Weights of a small GPT-style language model, trained from scratch on English Wikipedia.
Size: width 256, 2 heads of 128.
Architecture: RMSNorm before each block, no biases in attention or MLP, capped logits.
Training: a variant of SOAP for these matrices, 901M tokens, 7774 steps.
Each number is 128 + 32 x the weight over its row's rms, rounded and kept within 0 to 255. Layers, rows and columns count from 0. Numbers have three digits each. The size before them is the row's rms in percent of the matrix's.

# layer 3 attention key, 256x256, rms 0.157, rows 89-116, columns 0-255
114:156141126121092083169152066137150158068145106209142079102157142109117110124106129072169106157084103152114100103177145041088130138073111088140169162117101064151141139124122097179151173124067094125156169140128153142095104092139132074181048163172085165052100073123107184158128131094057117144082153128115155111156146139137142107112169181182113093123133097137141110144126110143137111164125117109111162114063147141119117153142141121159136159054119106192093118118063137156210111135137107151132116151125125137138153080150195098157150101145164188080127088149195132124081122146160123111152131136110132170045128160075192134110116148163136138139139068087158156077141129051136165114141112180183116156130125133133130188169132137103148166159155122117143122124131117094143128126146102
112:132148171163171181136088072148161108085130122105165227123140107104167150094138115165182146166131117093116081130111102137130107174120118081136108101096171135159123145091101155106100171073181095196081102139157129128166144166087127144154097166184136144144120106141191095118149107140134111135139074085189120184140125121149151114122118117080118123096083130132101139099157098116078160192117180148166163155145081137185162093111087138136086168113133162153132146102113107179164152137106100148138062163088143174122155154167147098120109167105173188113171145101157123060144138154061156082136111154133071141218163120109130132124066133136124131178112168159113152131131077137107097115097166153066152105079098147165144197113112165118176128134093147123149162196163123153110188131093175
114:057102118151071073149120156091104135076168159096141147138122122136088133158048178120092083084122088105106109061098080154108137162123109135175047126090105159127111066118151081125129068095103135124164103165121121163145106152138062086097122187076167124151065135139127172146200131122152131121156154173138128092127097126127136119136117099146124226111199077133090176081133161144167193100123121135179122125116083145116146105144123154098143108134134172113119164078135127105134113140167146120105117107130132111123094138179144104100097145151055114167163156123192133138175154150128188085135183151105145110171139130133181169104111150121208174060108098122083142107190146145142191085126130113089128095148114154090101134114145106092104102154095113101105130116058128101181117153108093
116:088137103162155145198174127134219120167147141161131139130099098153163121098083114162056111138198129149138137113145096174116053109092147117253140152153118095085132110052120146124142133122108107131133159176047159140072118143193119133123147126210129136203131125115172150116063163136121154094120147126148137138147112189103098148114113083130143123167093073112093174141118081105141128140128150134104104111185118112144126135090164140117144146170140151153162194151141131137119085128161111124140152108142070140174151146068115176114186064140112193120136097133138135149168121129164128114014139129082090066085128144091143133149127128171116175158139119142136130145126115136137142134166096102141126125167097093214136139160087153115111107090130149127096119087140198119094158157131149
113:167126082103182152112152054100137138089098168126139113193097102115098085174146111124148123096070132164095112110182104155196155114146146196126080168115148172113178179100087125116168045128080136148103148161087132131164115117168168120163083112169165155064134085119103142115135114162053152107109107137138094187154143113115137147148148120105160094113119099117114110126149116129084112136107190142181190161099154123138105090138105153153154095121146135070120189122176136165127099073167124072063087140139095126196107101095127074094171133171130151151145103192136123083076135154118143059107068119151142136149156112125106130118143133124136065096087100081112120152103178079141112180119121139077095056134127096119094124061117130142112094098119088075100125112134100176150085110095112
109:165129174102098125112178166135103114124103126198147133165151118111142134140109090180145099112150072125236126164113083101119180173117141134175129109172110149193104152197089158160068076139133092158135135115082148107166168152122138136094101127137109176102098132112099139129146095118156130114179131138116147065083111135211147073135075087114154126162135075155096151101175152137139167150165121133081128165148171123148153155140161079184097136123080177066154074165127101124174125145091071203182134136174152092119122163113131096108152135107143143080114109151146076140078114128090125090198117107137152118109133110120144122173144112110167125148135169101065163096137168139209108146150128115134079109101153096126089087124073204111162100075115147128127110121128096141119180116111202
112:174127147201123126142155152134171114082134114146118171121153128137068098109146083161144161190129174121203135061157104090157147121126125119121102114029103122122114145120148091132194135140146108137093083113208123125157119143109110112130112171155110150180125142149188131136085102147181079122106104119134138095149098154181157133197146105168123158101162120127101067146136127129093160078071116128128168147151123081068106129143094083136172127058143126141136145142148138111210137165150132161151109202127071167124155163119218144112168146078099163099124109127141103134137079093103096103098168100098168116125118098151110130089144109121160102116127151104138149111094137104078119061175113058138130144101118134154117086092148143213145163054096179159120073154145109183195138116155135
116:129111108101121125170102122145128115176154133142176194116128076120141154122090137130131175139162092142139100108107105125174110140095039117143175139121142171110110170076188082171134123170113134064096103129153198128095158157074118116116127123163190162150148106130115092099119064171132180202117132067095088140110155114135100083202102153117107103122133152122135161121109091104103146135143104158112172061183136124130139114153157130100156117096115133162135157158110067152112097174132104101148157166157083162081129080123129127105173106066162132162096138171107114149086091180117144158082092134165129189170095185142126091149092174092158125110123154042120116130177121117176126163159088090129112073035135148145116109127115140125112200157115122118055134149197150088136094085166115
106:140144025128109097181170085108154101133150085136126089110083109067132124094181124080123069108129146175144097146101159115098121169165139104191163116073133145094164119114136094102146226109155139128097090172129116134138125189122176138127131161134116095193155101126092092088116146133095085150118147082111106112128133077200088137080161102125129113199101131130108161162105147156101109090130090137142090141157177125151109114146168131117091126084144121100123114139157178150137144142107127097175064133153137179120155132096092041106115153151168084175095171115148187076112145150087154166129059156123138148157105120165145147108094133102117104115074155151133149175143125117108089123107111063140161114099064156111134123126175153095077148114141094061120013118154153181125126108107100
114:189116166187112128093079128104061154180090173138226119173147086143126129163198110197167222123092127138139109142115122109116124060142132134133122147092166122107105095172114102097080095137103144126088171097146078140052124121090130131098130151180185099154114129085126165099139169176111171094149122109041146108128150098115043138062115158169107080107124166118169129174117119141164170115060092143075166117162116134105118103125136146082147155140137133149160143121136133135096084135134111139076123150158130126157175123093153192129159089123067141113144100140201147123147045083164116120138081114083111136140080139124182104104116158147167107138103068071074094131145142159149121153132110141159136098107091186127083135075109127121147109134126113143142140107126114106076122142151138
114:146163065154084127096088160137151162139147130146167083144163116148130125118184115070086134127122149134126092132089119142152162112184135130140177087072124109158157122163144150105148088085169114128164090159093187129148070227084159133127186147189141118117171109124108144115116100095171117128110057108087110153117131156132135092097125145140127079100182108103104163072142102112150131176120098134142055114092179189099148102125125108179120130143129162080056120075145157168108114116090180091122079094179032128114140145135164162178133129149065135089102090174142067107119154118089107096131096091124124088149138174091135125173121161119102129139105124132157120108067217116173122181122139101109122119140100117149119139142104077173134099134172188099096083141140115112159156078084069
107:124111127140166159117228142137128155115103113147079198123121163087155117146118062147126124105102169116168083172154121142166158150117149098109147143146154141200161163136112158105093142116107051094118104122178121114133157140100157090136154096176104061088121089168140081142091134155067166108157165097139100132147176180140116079143124107139120143187170140157129125134122115140128122156120102099098154065074153151165063069137131117134084148073154113174162077109105106148095103085108151104124087099122109154129096076149203111089132124115101131126172149142124147134078166109133177154047189149111072152155159140127181134148134100157100136075147142165076085133099174102151173055165109138064100111129093175099084132175053109152113104123111108147111142048147092128113113146099110
119:172148150174160149074158158082114116159117149178073115124098096151137096059138143148148147128136129132091139096098131171125180188122147136154102139156161123129095185165218122150110088149100121139156140124104107140105109143168162120135152197176149114154173149121122217133076108125097150176128124164164143120080075205159118095198128136126119113121136072125102073153081120163182144157102138138175108087147076113124140129121137091116169184138123148059148182114124098112179097142110107102120142120087139110149151078099136060102119093112120142113139170144147157091078164141127159160111120142131174136150123106151112101104138103113168146067070035181114123087109056189119174129172129170091168128144174116116094127137144102227151138140095147110160117181142126181149124149157165
119:148136088090145132111150180128144159150096144117078113124114062136161079105175142197126132115063124118139188146132171166137126140103099098158104113129189144160147190120108065092104138130152140120087124151126095140142163062119094143157160053082140137098064155105163144176115121113133110099111152130091089140073114096136086124117114144094092105135125140081152129161156158127177167122112161143081135123086093128104132172149142184170152157170128139098170120122109171136112083108135096097166192151137113158072136163171128110117080084127169150141075155091150113084131194153139148118130136166089157145113070115122120100143146080106212106185154142136142116137103156143143192165145096156038216142166100115110199162145142144078117195177194135076104094099119172092156132129110145
108:097139150115126198112129106157137144132184072119084165125119105136109154120085115124104167070119101146150154077104106148045142175078156150113154119147105123134097123099096160143091080110123109110068152154134112184128098168126107163119181169227122132111122149131102169157103196096116071100109138123149100133170181118163118095137116095105144153098122145113135173123095136109132092164096121135121189139167142156091171119167101162129158152172139117213089098090148159133171148106175120126125117145127197157127035135141030120128112115120199136101177115096106135154093154168108100065061097151124144139115184130162187091156061184153087110094120130108142163127114118117106110121198174112167144094104124095079140116123090140102113207116132114110090129086126133193158108115139147
119:133111101092112078140128134100151127201130159131177175138170148140160081130169203143184123055109175101077139139068146134167134107122149138161123142157052115101080099152148163105127118079162145124126164087134152099185079024143164126149142115124070132084116126180119152146103180079155098166135138087143125144115124144174154097143172077112150076145125141158163173127135133122090162111080161083094124106138126149099149122169127160068150156122134124140168178118147072129147109169121126110158174109126125122167155216166139067180126110129131128121153124162044120091125110163136126064058092101097107149106145112131147057087177139141101164167141132110142122108087130103175184143122130101140107171080192172146123128096086126139103133147065156126165124118058115178122099122136118
111:165142159127170143178150113086104120095139131123085144091123121139154126203140139096108109142203157183105129121142165157155117112132198066206065155094088161185174115096207119147168086148121108131141180109168137148099138133076094147157167177126148126125139171134114144168104107082091126104092105090153144155163173137131130100144034138164173164148175091187130156103142133052132090074122124084144106145150109109127168073029090096140100145125091156126119113103109117117135082054036116116117114128140132098170138151152088177160174168140098120084170159110104177108095163078101066114137096135100128098146141157146093162104090099138181085159099102113136136145164134081079139136105128091152152138124172138093176122169148146131103134118110118109125115118110113087106118116171160
105:126136076204166154171155183118098135130078071156167187124131147111070170143139137120160067106097150101142179202135162127102146181110125177128120190113098131073123117076163098084132173124131109115127166128169152130122146138127106085122156109181161114157148145176163130143123109099074117160167108105078101068113174171092125193137114132151133159121101097099107196153125158041072134079115099148099121122100135122195099056113169141157082117105154136100137204117142160147143165177142134155160064112088100104092107110180162132142131095198157127099165202129100064079121148117148064137141168173164142090164126115118143120121155158115148105127104154118191127103132174116141158154112156105169129143054074122129108132155129140173136104126127089125151182150134146138132182117131131
109:094148109105116142115117069123081164153109111113085151109071168131135077113115131057172170137058141085142138136157104145125147125090131106127112154049120147083116148083169129107181162177123110140137169172133155161173158135176141119097161124116081130146159114199091149138180139117140127070104131163116096129020122098115147079081139070172077118127168136158133158157150129111118171096161087165160133121164115089088152172122108136157126174125158099042094110094109075131106140168063117152147134170162134106139122150138126072078154103129076135151120082124117177151073104108131092130140075098053085088176155105074142147124167109129169151140143114141148099115099134149108119165182117177102168111162102111140075130128163113153138159081152122127116162167102111078058210110093124
113:129121096120145101173125106112140138126155125159178144175138107133135180107176151125103151112169114094183147118138125113086200146135106103145166145108097121189209088099175147133145116073115113155156115113108088087108149160185158130134126072114159152168160093144109194108104140143097167108120141140113115170149125073155111106156167114107135194156121173148163104115147054094123115113112188130087117144123133041112122172114102138139206195134104117137135131192134184135145209067112101122132130146090141105169126145160132144183112166163142115114081111118126073110083132176138170200145115120141112157156151134080119148158068203104143141178148123131186140179091114148101168151107100098216112180095091124160125184131108131148195070150154189154128103092159086109133149121106136
118:155126065124150151116099159127100136119170144104164099145139079166128088157169116111132193108144126105114085123127090142118153108185107135086114146078202120039158138114096102182132150091156125068100177171170101119163093128096161100066148072120170117100167133165114147154162138127097090145056118120137129134184117159221119130173104097145114139134107124133065151123106142192121164106145140125122145120184126104174130131108127128143115119155072082179128120142138138033141058157114143103101133140122128172110160167160095161098075155142142124107159146151117110137131171102146149151128052165125140162117195103131130178129141080130089107148188132103095104095136082139141160160133130185113131129165145104157064169121095088162165106105153044154162104178118100104084056069121171
119:145132152134125162164141117053105123111135106106093129140110137151162099198123133099180117183111111148118172120128087169138095165186146098148016137140115117144129166144148136146090163129173098151152121118161122137073205156138120153123128126110050187135142120119160125198112109167141109138185224146130137133131143073105097092158143176137160088134073154141149123109177118113179032124089123155138115102147120111100109121137163145137149087162124065097106132138124146127141134130121156060141122112090029121114143094081184122154108126107191122087092128084139153105099158118167114131091116118131106111085185174160116127160079116108061166123120105110055151115131076174152099092127076119142128127120118143117094195069134078068093177121183105177133143148132136132116108100161101
118:103108166161101101183148119090144143113116101094091133189157154134132167192124125131164166117120103172092237086057113099107192102155155094141113104132182091145107096120129085101115141170091130165110112152073141186110083128097113140112096170099160122200108087133165132084095119124111118110162149153134132110139092220121131155159065095165113062148155146155147152123136096159104123059139082117109160181133102137149151147158103143144200199132119144139104089097142102195169064140126137095129163148129188108084139125140163161147117135090158140188196120174089104134146104157136122145098130139111161083079104165132108147203139116095158120170082105137167129155100145151119131129098174141102136153147064126169141137092114080145120129117108054060156144116193147128109132097129105
103:095117086147141178183109176156048138145188174136137175138112145132133081139134138051101125132169147124135104128114152059127123209079142133139137167135157153117116101185164150125141133099178118101090115108122129107116157155105125093124139142139141074152170097118123136132137137166137113099118123200120113137174172107103070173179092077168127085162196091114125110138135119075112108120146145096138159135138158120098158113119136155102142179108179134166143178187172152144131128065162113140143068170071070081078158118125061142122124097127089177125093163141063152087202145113146126096113192134203073146117111147157091147109098104097133159086141074131111168131190131171153085128175187114126136130113084097169107181101140156087155135159150166093099134089108128138181094111147079
111:088128190104118081169091156167120090145169146112129166106159091089056136168121160153121121155139104111096083093083087120094135135122237137125109165156129110094115072092140160174148146114125111145095145151055094153102099121142116145180099052128125066100149098160134154193155131167150110129076152111138071163137113131145154130122139103104053092113167144127176123130148124168097121124066131066178134100096120144192136102108204082090103078122147104106173069125121195164116157081109103125094146135137088149083146114084114078088151194101120113112109077124120157095136138149134099159123082140134097114090074092138115189143115165141191124137115139119132181154122165095126117134130123156136194176164140157177109118087075104110089187118113126148135126135088142118108141060154179
110:108107152070160098132149141140122162059160119119118098136125105099094140075180170157073106140219110123091158088106121154120099088075121036140130102154174085119128133159132146035178121107168186100137107178052079118072124093120109167108142080135136153162121193129128101097142128171094166146114101134161101111146131114096077089114109147147165123087119136160080166142103089164135124184097142103125142107139164109074179100182085095114089094099071118128073091195129126106186138118083115186116154118143174158156125139184150140120126091120124111155052069089142202091131176102145146111183142153143123125135132165116165130130146116112064125129102108114093112128111153102102107166126105129150112177156117154133061135157077156102110113099060131082119118137113125165128116168140085
113:162168054145201159123130184138120178086129119099137119089149141142144131144098208161128131054131125104147143102119095090162167054145119085189100089088132078129079097131092148132120168147140109112142094132123124132089166148150077153139088087162118093133102118110128152132110157148092052174114179160180119120123115117131107234106087166112115085125137044185110138141122111092170117185115123118158165103081097115112121090171161089136186086124208203088087192155142099174078135071147122126141105115091090169111123166105120087099076123104137142154086137167091124114109189121163104109142144159136146167158088152127142094141055099134197139147132109114160118121133101101112108138102125097165156109150097135100075081110153094153158133113139118174147147103131125151095087107122138
111:113177083089128174137136081141155179109161132122115128152140122116149048109142102113152167082061146103052141197122158183100180136110080118144119110112103126165108092116131121145105045140127103109110124088132062093097162130143089175085098082103191130146155131073118106132063154157153105123154148129102148122113091115143136121145144134139120140111098151130137160138108135150135137094136191083164169075120139137209120117150079089145157097132149093147139151110152096115141176131129130143113116120181111102120141106144131104124202163126145061140129163151164142109129094123124072106095125141134208097114095143130211119141142094170119100084105093187131101108142095131119128110049187169186152171055138156155119174082157061131151099184140105096096183129134195099167113145108205
# layer 3 attention query, 256x256, rms 0.155, rows 90-116, columns 0-255
106:139155128099092069118141180107080202156133134166101121080104142190171108127084105112082103160144199135114134111137134163147125121159124137108124185156097148117121119148180099056097110194174158162105108108097158178110122092141136148075140113215124108103114139133122122092151090123134111085140152157145140164183140134173147191068180093110136092099183167110158146158092131142175076126139110182120197126115112181135121148118185155077129132139155146163151132114128203143158181125113102154157147129122181144105130138113139077158180138132154116144144164145111146134066130182206092131120166116176201164118135137058147144111132133123089112093118129095148182112113096103079103107137153181130163082136193129144175062145207138111156113082106083089132150104141105074113134118152137
112:108115075113119150114118116065141114135151098102167115066121156092132118102095135117125134107174095112152067164086137104162149104117128217143100145072186118113172094068067118124172056114097118087102180140149143122131108114156093153153134094162152131119133141120162110083113084019154075102116109138116196104081057099105118107162141149136132173169106086166174084153155105103072123107118108153086105112166120105122104097166148107167078140144123121173107122118134142115137192146117117087154088135140099054110120143045112159052159116061184111108118130135054122120113123125176177166144105120130138094110150131092129089152159110108079075143143120066152105091103126162103129136102112117120094154104116092130175079075102143163097127085106180131129109137181138134148151101139206
112:140135152147110121089132089137126102100164185108152164040084129120102095137159097126124158171157087123101136115138134129148128084124119126084095119072095148137160081137151200161083104093167035119108156138190120128099141104103162170137112164106160167092134131125152147165156147120097152123151069082100132134162110174088121136142129161123128150136127139118116049125154176120127128164160131132167143108166150159168098154151133160136065146115146113126123176139149144093166188241111170119100081149098136116100114128163061129131126136137115094095133146099186082104117114144145158058163136102106177130147063141110229183086100110140164099083114097119097114150182150143130099156148126130117171184179153123041101196140210159092122177129182092127128157149082107141130129122145142
107:102135150118111160100119168130152139136119101102149058158153092140126177151106118182175122136126156088160125160113147170164161109072119113098136127095116097143143113156181112149117145107107151023137097068134103164146115103140131078149137125141098187110165163120141069196110108068125146128101104108126146080090099133154149180095115086137131113174154107153101120168134121141143139096095061130102095099131146118101141169139130147037095128166156098150155066166117146131163188158118151182062117167097099073145120140100128116145092108140181111148188147090103104098156125076123150075113142146059115129115116170107132137120098113083121103074170157098126185138155075073088103133115139119192104020084138089170046126121099142072163132124164166139138138107114166111196171159111138
105:135120200198134141102175135087105159131127119184141129137071186106104112091150149120134159163130132105120048101138123146090103125080093137146143118088147097143081127154158157151111103117130102108171109111150173132184070133165072155138138099125121141108140119157131123085109156106139151173109130164149151060135109141130126118093143201173145098122154132153123202119143139117138108150068144139097101113121140139125101161139135134150155157062166152114139123113124121080148133103098106156091101152148147146142120246155160144117152106236089195100125145127164127124116118148140125156106156165143096098129197031130137170107096112149061125143184044222149125097144193117146149118102132145043118138138159126164124143094148083110182180116147149129120099156084072066140150104139124
108:122176132151132110155188098136139157128169091147073095175104175120194148191050193137184070176112148153098127169110132152149167140114206122118141154108074133149132115139086142109139133106100138121139164088105141164120117116147137155157101097162198129173107078084098060083160143144093141120129091172149148127129102094090139140095165093133114130164158096095121120081093158115124090132136157179093103155115122076161145162146138176115080075135142176098183105101121139124114127118105141130185109100179142129136124180137065121113115086124067089180108198129102163087115099161097142093165120147160120162065095131137122112166122151095198159114137141148050097157129129183167148100120123080136082119132141078099176145075127162088133095121158101124171088069084060152131103094135170
115:130145047109138090135151114167120162079102118133063126089123175104119104134128108142114112116093131173117107190142094152167141103081114091185033131153125094177089138138106128137113120137133157120137127080132094094144157152116197109151105083143154110126129061139175123097116184154125152142119104087100092136159112154041181173115137149085093125155165103115130134118146141127115034080131218104122170105159145111108078130128136119105041093109154148092188164084092208111096098131137094161072131110085119119133138146123129122118119115152183076176125121154105079084109132108098068101120184114088117056146126096081100113124116093151152103151146137118187073116157123144119089114113142137151163140186149098132136108184162097125146098105159149091154139157123160091107084152081050
110:103182110214127103104144185161092156118102125174106067198109107150102128140127099153108102100124125107161207114121188127231090092067149140113117124161067128111101187139146116149166150139125147145120107079132139170139135083144183159108115096110132119104129160099139162125198122114161103124151192129075154165149090139125152155145135173115091114115100115093125069156171173135050149142129108148143206132143139132144093112108116092098177157099151120216128141138154160122134121142145115185186209192102152158057132164134101179093147095149083134107093148103113129169159147150094107102189117098107082095105091098136151168155077124135116182126172116118097116159130130095091106118185116114155113093109134104091123162135079087163091106157147158104144161123190151123136131154120089
107:101069139121125145128142083087156104041186114161116150086124162159147112097110078128115044112116125054108132111125085180109144121132168088146126133126118161165120098151155137151151130140149150147143088125183123106145140182113124119129148084101135150139153113160150127129071165154155134137113187139152140102139208142109101078165117082122138061128115111078117128097109115039122127128174152108151137163111109150075100150166165151086040146163092112097170112166098138149157148144129133160119087128093126146065084164204176141146145094123124162099179101174128156097133101112114145138100133122104118117053132145172072148163111208100131064121158130073192110120137142070121164096113166128106140186103172125128127139099090178162108115099126148141153119190093083179152132210156077
108:122116123154151089120114128096095117111081037202125132083113137125135138147123092115119190114120151126136170179152103128125046143183142086108089136131110139128103170155095139145117167080121125120093077184147160212170120121141182116138127123203132137100080149139112111149101139167104087154105149132136123117107142073122178184180113110133138149106118138099080144186135163162187151127090084130132143179112096178157099135120124096080160145170143136098141108170115107139158144154117100189180049137132117115158134155150126044143096109100105128144123094139132086081198074158137198133133092133070115139102098085096135088092186120133167144146125152235104137124107118121110112082111096111081112162126155150097100097105135042126156087090169171161128185120158107131112166131123182
107:107124101158089151109083164116100152141125087090121143149192089101096140134131124087192178154172128064133136119135140167123090122183107120128152117100165119141076090113109165118126122140188160082090052151155176121072137111150153171149134142135203135104133172137138064119118158094109070122101114150157091186179108127087151152146157135123135196108175118130104132149065147122141126163081137176140183141139171087066136180133092131128095121064103088164063064083148140138194125112156140160130133125106158156080127117184111161114097119180121117100159158173142149104102107059148065103167099172103098127124115101086112123071140157114118112113121115055150153128135133111139122159088114163133166098106096161116115138072096090081150145173147100135093146178091155109034124143114193
111:136114142173125114160143150099177173039190128162108049142139090156124138219118119108124092160118112082102191150114127089117125079135112196162102135053106174162100107126043188191137127058153080186114139143136115120109111146146046084088141114073110183125128087109074100146136131127133099082151126130063184128115094110152149121122160157098102121205116164123119134131138136099123165154123135126128118130175197123129151101181125144148084141189153091089096156138101055166092159145137094190072129110124130180163106129103149142082156124136132174105132116103148143150151120113159148068107144137122124137081119178072124149123143111077096155155158116126141130131096118085187085114078076139158133112118093087164128121175124135051122139120139125086100124101113135124109130115089130
118:159140166123139082134134124116126107101152159113130145094152154142116166100107094090088074122149182114123158120086092079150099087111177177140138148135123131050113150123076125152178100082126124093161130162059159127144155142166073092145103176125128107116106145154170159123148128131147145127074109165090151066108162083116067125089101148145111089105109123116202068143103120056160133119139120128128151147145100067129161126079112113106083166116099178063128197157174147056118202169103179134182152140156175150125105141162146101129112168146156110128162120126127116159158155089133089173129127118185110063155143100113162074085076157118115139152060084130176126107081166138131131107161127124193131045142094143133123172124152175129181110143045143068093140173094132145124143158091138
106:098127073124126104097138186136121130118168150094079120178167120063101130176161143126143166180103141143167114142185156116149073071120138104087118133145133108134126093083179138075075169124209071154148155179116134164177112137109094130118113109119125099104122196135093100120158134147187136067142074169168144143114173131172136065117082116150130093135108193108158120140170173112137101107120229155115142120165104135164122146037153107078102143142112117128139087167053139110130137105132130103131126143106087173104170113096071136096145119132154110179170137088135138144073116082106145147166170092159140193112178084076120173145133110109059109093139173141175126111175153147127100142149143138177071110125150140077132097077142125105163109146163191082147144142129122108070137115119083
117:164119110122107081151131129132139055151139066088149154149129159118134139135063134167073136143121115134103136164113131172128098067146154043085162180125157158060113151032112161146177109155125090114083134130092092160187128173147046099136102155053136128139111100155111193133155163127109140172146151120140069163181107156121110156163084152190167110178146108104143172103176143176087079168143156113133126174133164144167207133132108107140085130110134139089121106144121108122143137102126106173148093129094155093109120061093099130165093133108121118126091183112124165162133125116147131107141168099070093128120228120126101131138146105189088141119146166118118166178133104083134093125124128108049143092116072100134132109151186177144125150113127077080099089144134125125137152161142186
111:140180160088133101101130161141112133083098113098130130130105123139099104152137132132113106158153116171178120128101130106117137129178102171064105146146147187183161104160144142197099115171102084102120132177150159185169114150171151125110123056053079171151105139111157072111103105151130183153095083134176098182117145138126139150093180135085125075099121138135162090133112142155067154056162107140132134117067058082164116146174074144120149098074127123082087097185155154127108109167146119077132139114120220186132072055110122109138122143115071107099142091083157128101177086087116143168077130149132128106159105107154140161177161126119102052147132178136135075162161095159123132085085168169095098134102111136139105139142137094073133148128137160153166137090170123140092194144128166
101:127133111154160118126074117126102171148091175081160140110114053137168152143174182137155150131153111121157164126135172117176080111140099103142122126103135194130065099095159174109156095103112090104078113163180092153085087112121125123157108126088137144137108137101148117077150131114145149162090163125125094144197115134137152076171122114101144061118101134105081137144167121094083123118189115131137121098112130135152142161150093134116154129161110122103085121092121197167133168123059157143110158176135140146143151133145171066106168207132127113077112162155132039113230131146093036150180114103097063134089148093119161169127134136116110147155134115109155090112112096144156114066131118084114115138112174146146124049051149142145080093125076111141082098098158097047129111136191122
108:123136125141071084138136103092129080159101177169116156186136141153124197114118158076114119131113153215140136139086125174145142112176169126138131093108141100167134095117059208163078135114163108071133107197070131113118119126077133092147101081187120157078096162123153073107098138128142160197167147112150170148106137056134089164101120200152013117122129160078162165112094104097108132113119088121171109129069102116133181107112122141155116122174159106168105182138155165164128108149142099164092096154128126125094112141113142185128117142123129101181117108120145063173166139139149163045119166150136180136141168183141167145142183181128117086115146083079112147097143106140135172121147152097102078104138148191147095118133136124103102064104114172122103117133139117128159132091144142
110:170154119183191142074118113065117140142105033116079167129104124128162127150133096183163123101115102217112098137132084112157051160119134156093123123128148171120091175194111130094096138139210133154147073154115147148129142090101164089150127141153094139106140120099118124159133146061119129146144099144099108111142072165130160128143179108094167136168111106118143091123147150157102105171126173130185135158145139162139150166072191097138160064164121178139175101144129084119114202131131170079073101104115126140166140107105143170155137093123092098112119091102127105166103135115126130113135126105142131137139114117191104092045089133111109140121101172128078113149140125104109085056181154131123134135228159167160159125135150117074089155201132122122130137191111151086136105198153079
110:087078133099167134084167217126124117163131108143106086107154083144079146126108184162126131127085149079116160172118119167085150089047139159155140110131132130185130156107132127085203114152090109131076107143147144116154133167135150120169117147117030125154077090125111126140125116196127139119108136095173149136089089095141138156120131137118152130092158154099150083133144066133062140122062139133114095097107071139093156091078100221123109111127122188135111129153150131148135116154078134175070100097135088119108118113128143089160166131131104136136123162184158160168112103124126114133173150144220121137065130174144189067104125098090103127109071176125099197131188124090124079096074104118090115175102142135126133100127160144135131067167099176147128206141118111103138127147076109
116:108112108074209123135128066175078114125112083153112108139134102131168114097167172168073137105156129132092161112087124143087163116171124092129100102086210156158162115154050141131138117155125135098118095116179118120075197084100118152106148118112112142097123109131115144125163129168091126118117106142078172134060118104178112071154128151126113125150164132159142079127070117216125147179184127151125173122152134074146052121112140114109133166118191161153185144161126097110123127131095085138109125155152143216124089081132124162153110077132170148158164125154140109117163126084115117182145091151164189183155128110142149104144137095138121095108143121092160063133144184129135132170146147155122176162113065144112150096075127054122161176202109088070169137104171090085132133141128092
110:095193133133090140082144151096138090119125126092110094107121155125125075130105137140128106155115199118120123119050112110154127111126129090104089071141093134153135143160125141163122163099103089167141170135072131092062131125131136140142179099170089168131140122158121157130148152153150152185087067139168131122123140105145135115165116134159123088096147083095111172115096135121147179125196175170096085148150147117154085124095105118099080061129149167114098129173130113180109149116201132218139151159120094076169129090123152157105161148135134135104122165142155121153184133120182169159193208069154167151135132083135090083074156096125142092117105158122156068097146197117101141155172173152169137155196151074124153120135075137117088117088067113180079133120095145183135129211134180
105:122068127099204182122177097089085101063190147097095217155151157125113158138142128099135144141139109158178137144136175201138165155124167156106129136124093109109152118163119133093132136081116195110163095093142096155119113114139097199122132073091137136163094138092139128142163087104147119150148149106107188092197130150169138110178153115170128130099111114075139150216147120139091147127160127142129113124140125130158138135088121159143119126153135103125221164150132131155147105115135146130109145089104121176148143079128114146159148166072083153099201120131118114138174151125075113115162129115100049086183137088032152147133134128176140121188124199048104131126158101102166128124113160183105131159167193050106146120107100085147140120127098099127130133152186114096091172115157135
106:108219130137139143088097150122141120142136112101108146136137167157107163148133120137115090151090148166132089159133112131182111086067133076122151202070128143133161068119143118101166084171146170095126119129165152068135167155128079151071189114157181102118150137172126150073118163136094127150179155115110123104144204108082199103164128078173098139147115153190193082125091097143105146050162111122133157145093117171116145168076127110077163127123172146212091205145167115101095071174149138161114122145156066127134093112151106111177129134115105162097121135148112118146140110145098143098152142108119144111166124196116098181110148052129081138108164183157232180124115148144173123148108114122131089099156145144128105150144135102111134113103138137185065135148172140119116144118096141
110:153138171143109128121116162134184124176155119146086151151123149116070126121102139109055079152127166146126089106157211099097144154161167155089110155106069140082110203112171169194078139039119118100117152157119135127154129128115141137099096116162121151123184130149165126128135144111148129148162140052125111151088170163172158153188152124135095162134116053105086083111144167096102209064117159128107133081121148176099151108147184126142146150104134158199115119156121189181103125145104094060102107142133152147081075144141083096117112126160182137085111107125093206114082144131073139181090111206147128108160178094106126103127127165135137120116141154139155182134175163132100118132108092150132112178133123121116155114106203102111123130158155088180174123124082192137124149129094098
109:160145135135067145077118163150084109089110107110121150139123092099138121158166128071127105095127110124064120168117146119172137182186149112138154110144132126115192119143133084145156159095147208096072109139084133134204068105138085106087181154133114163141165127111136129123139146139160100137177130139116142112131159097107131084193181108123130101140159147118087098111169084166071106125145113148104138124143146119187086112089159080201064167181125103085157173197100116111161080225079139138091068129150117146071140145128064092115157104193130147130144108133132146104131135095115051118171148140128106124132118140094145109133142062134172130094125159121102114129134114145147122107141093176128132099112091106142136153104112148101160076046013134102075076151126152104155141179118099
113:207095125114125086121105170143164077114158132118085084124121142104130103143148111100159100138150101098093101118119137100051139087058145167129134167123158142147149125096152089125134117101106094177101075155143118091155123076138131090146159094122104176103081054147127108079155083097112084071133188152148127117099068156094160151083141056110137049114060128107100156097135096182124131085147134168117156130130119106139165149095171104106139132107130152091127053125137096159152118144106137142150137140099121163150109147168125200167121179140113107163120097124031083112158114095125173098134171137121124204137126107155148128118124139102148139097127176077157101078110099084154137122094135144169152097163128126128152109126047177191116167103121097126125067132168183137083047207106118